Weights of a small transformer language model: rotary positions, a variant of SOAP for these matrices.
Each number is 128 + 32 x the weight over its row's rms, rounded and kept within 0 to 255. Layers, rows and columns count from 0. Numbers have three digits each. The size before them is the row's rms in percent of the matrix's.

# layer 5 MLP down (transposed), 320x128, rms 0.141, rows 260-274, columns 0-63
105:075132154123149146128137180185102087145123154118165169208091115093121168106151179174162161120163176112120133040138054125154123083118201167108141145151147097195160070129153141137179093170106132
109:168165154170109145136101164171121045121120076167132131066158119166122154124096119136151094143158156162139146122210162115164162144153163110191181145135167107125146150091161131152121148157107092
098:072121145138089100075146065110122141111130101145102090127102121120148092161126176115135053039124106059141180187112111100139106127106141089083167087155129124104125152059171159134132149186086139
093:103137070123117079037100121099144130164113126121127079176099092094146166101112144122162147130135135160171082152144101139144164130100134118119141194150116127147116115117069127145110082121089165
096:067136180105158165114130120105156123135064119047113111116118083145146214167076102106116176161151101131172087103140143106131108132108147108085090132115214129104119138176129122101134112121127125
099:074100164101143198113140093129132154143128081122119118125107108142128108150169091149108140122136115147170110102144135154156077108118157044065156082103130051160115090050108077133127113135103202
091:111131179097149111165091060112089110158186138204146140122165149112182133137125146105151177082175088159134142157140131100139145140130075194077033135139086086092112092130112170138093139124098078
098:079175227041094112147093131139180151095116150126063126138195156120177105130079108126147127138152156149165154141135088137155094129090119157065163134192153152102166104083147089131116134100126092
096:107133170123116162105139121111070161123152126096133104128125110131189104119137111125097126177150141184153067114071161143136084208161156173125100184185094084097090068122100131141120094064107183
099:089170097163104093130101175156119111113123067107062130127167116171101187102121124130153100104171123124091160136142116084107113130126157127102093079147174150068205118084153091161143117100101122
107:147105149142098077138114084160121088125102076107092133118159157111123162158082154145145118152152134096066154111172136086197086133147120070197147136114137130132137140081143156136147111122106147
103:133168154134126164138143151085184141079141144089113141077139115132145181121120104183095095035111129067152167160124125158107084143100199130112105143158128160127160162086106154130159156115121121
104:150126118081181154077119143101159114141127120148124141079148133166095133102145090123122135144120098223146077099142115076089132183105122106095091123179099136107173173148152072148148167160095130
094:119099121188097090055083122107168123135147162126177095188130156072157134134158093134153131082138074080143113111137155134077158137092158095174130113157144122122093130116143165095182106108118154
102:107184143097090122068141120130160184143149140113184070128099114175114108063201073140131165168147147127108072152116134162081145144102159112147142142139132079169067103110121115145079146193139134
# layer 5 MLP gate, 320x128, rms 0.141, rows 261-274, columns 0-63
099:114114117109158137110176127086126125139170164168100087110105091138074136053168103173128136128182114141119054147175191081178056150154124195111160112105140147095163193105162118105085116108108188
111:066075112111142104092131096070070147150134106102117194074116109127098106146148149123078103152136129152096191137075146109115118122171102154141135170098159112119137165161093128154053156164125113
093:168141078116183115131088104165156185176097112148148042117128101140114103167060114119157138114201122132144120114105143116165178083104133129063142151060138120144158149161131154147139130121113126
101:117106084153112177146105075102159138111101114130082180165115137079115178116168067099172177166126087120096172094143099101099138142124084069194087166105172190152160133126175095115134147107097129
099:120123132138150100117182162112124199134103129178065082099153134146122175185022110145170153103145108137107165119150152108161151128170161125127110117167089206125172119141145176172134128159116090
090:115151158145106095172142113157125124145110168130103109187187089161123088174106111130133122209165200095101189158155172119114162097138138111141137196083170162151108135151142111111092167148122172
098:152139127112147147115113101188082137141120121125099204088162094139109175112123145124062111121123142053141154097070087083181164157123147178148113163142119087188191143108073113157140128143136120
096:144130132109126114133150211087088151133091193108166149155169145187177118125107129121166089114154113166169071090136109128125127172158137139108112138079199169168138171135174140177084137123105130
105:141091146128088100130120109163123169160096105170152130091124127089145132165120141088166121056122182092128121115096131105171144093129076082101096178108132104112115065158142064156085075252111182
096:116150107116151151111136193165177135146185152148068166106149135060115111140089073149142147178129132127109084112096129167180099183117125154132163114112077083155137152076144141164115124112139095
101:165136142073169144096162097195136147112139133091133090098134102121124144108111058158191070145169090118141164152210157168146118195088139140126088086189144068149103096147128100123140112128086076
101:157063139101127132125136154067139098170082154093108121170106113139134196095075131147125163134098163089156174117089146087083098135116164118121045107131146122149133092088166121133065152145119187
099:161176194162091133134151164079173213087158124155115109173198182123097130125124159103141071087090099139161183140154141091153120097073177129120111181163171106171136177124125172091164137155102138
103:103141128183195136089111152092116064161069132124091149111241150100136160178157131156082149144209168123174092099130141194109127103115148160125141146136117158154118078124064114105077108136084145
# layer 5 MLP up, 320x128, rms 0.148, rows 261-274, columns 0-63
112:090169185129188157109125147112096137112150176107123074088101089149121133132163147084120167168098087116146134121136144091129116151111130126112063127133139063126136069106085123226131137153118115
103:162137115110197128145134083095191130062161103112061115097118117128147116119153108185153093118115121183187160144116139100174160222161169080091130106126110075099152147074140176163107098089139180
088:073178137140149208136169195150111111069157151116150185113112118090118104146133141123105101165154032100123146130117127184151133115117156163159098097191150147185135135131100144131157128145136092
099:110145095152120110105142149116069154120114094098119157128194090112155108151137157030152131161097130165127124158123141087127149121148115138086123133159124137127107065123144156164171128092087119
095:136119110156092110105124136101219112126090111135108083117194160112122088097149141103150154088102142110080142113061131080162114152095123099129167093128100090074119101127159091086162157179136119
084:129120100064189074082099141120170120074142124118170120087150135122169136097138141158108128085107110161125134150152087140143104073112144190101158113127067093146178132083124138119117110140154066
096:135126103140129164123190115068145097127159119137166105149107136115134112101130165132137147090106156166138153138122137165102215098147121152112163116151182073179073107178083133197163188139132102
101:120102145109085120103118183155112156114140131135128135121116132112096160160164142151062130152113132107165106130119073168153105191192137159085152105078121127148183130159119099109076125125137143
106:123168115100142183138138157081078131089124123108157067156111119156090122122102129180105118160082086163149147145161114112118120112136148141136114185106158129158128149139137184044166096041139098
100:110131105184127127120141112128053120156137129039110130134179143110174155127153103142098151142109128120126152180208080114138145099117194147138102132152184107140080132116106064142099123098144115
095:104115131051133138075114089117140154086118135122158090115101118132100080168095120161148048151167078133098138118132102062119112194114066135088101166142155136042054144112105120145083121122093102
105:110123125157149112124141141121183186173115130128110175134098115158186157115125104120121180173087139126133218142147101133099113093106130193124148195076201165122119166106158118169150110146085150
105:097172120144128131112122144107101191098123091141140117104102127141079083097115177138152102215105147157103181110154137122175136151132113111100083108056123142112127141181131099129099100108125195
097:129103125203138139102174128147109051155138130171167156129117110134101142069064117120149127114162142048086169117160068116136121155102072075088113125172154098166118127174165094107095131152117138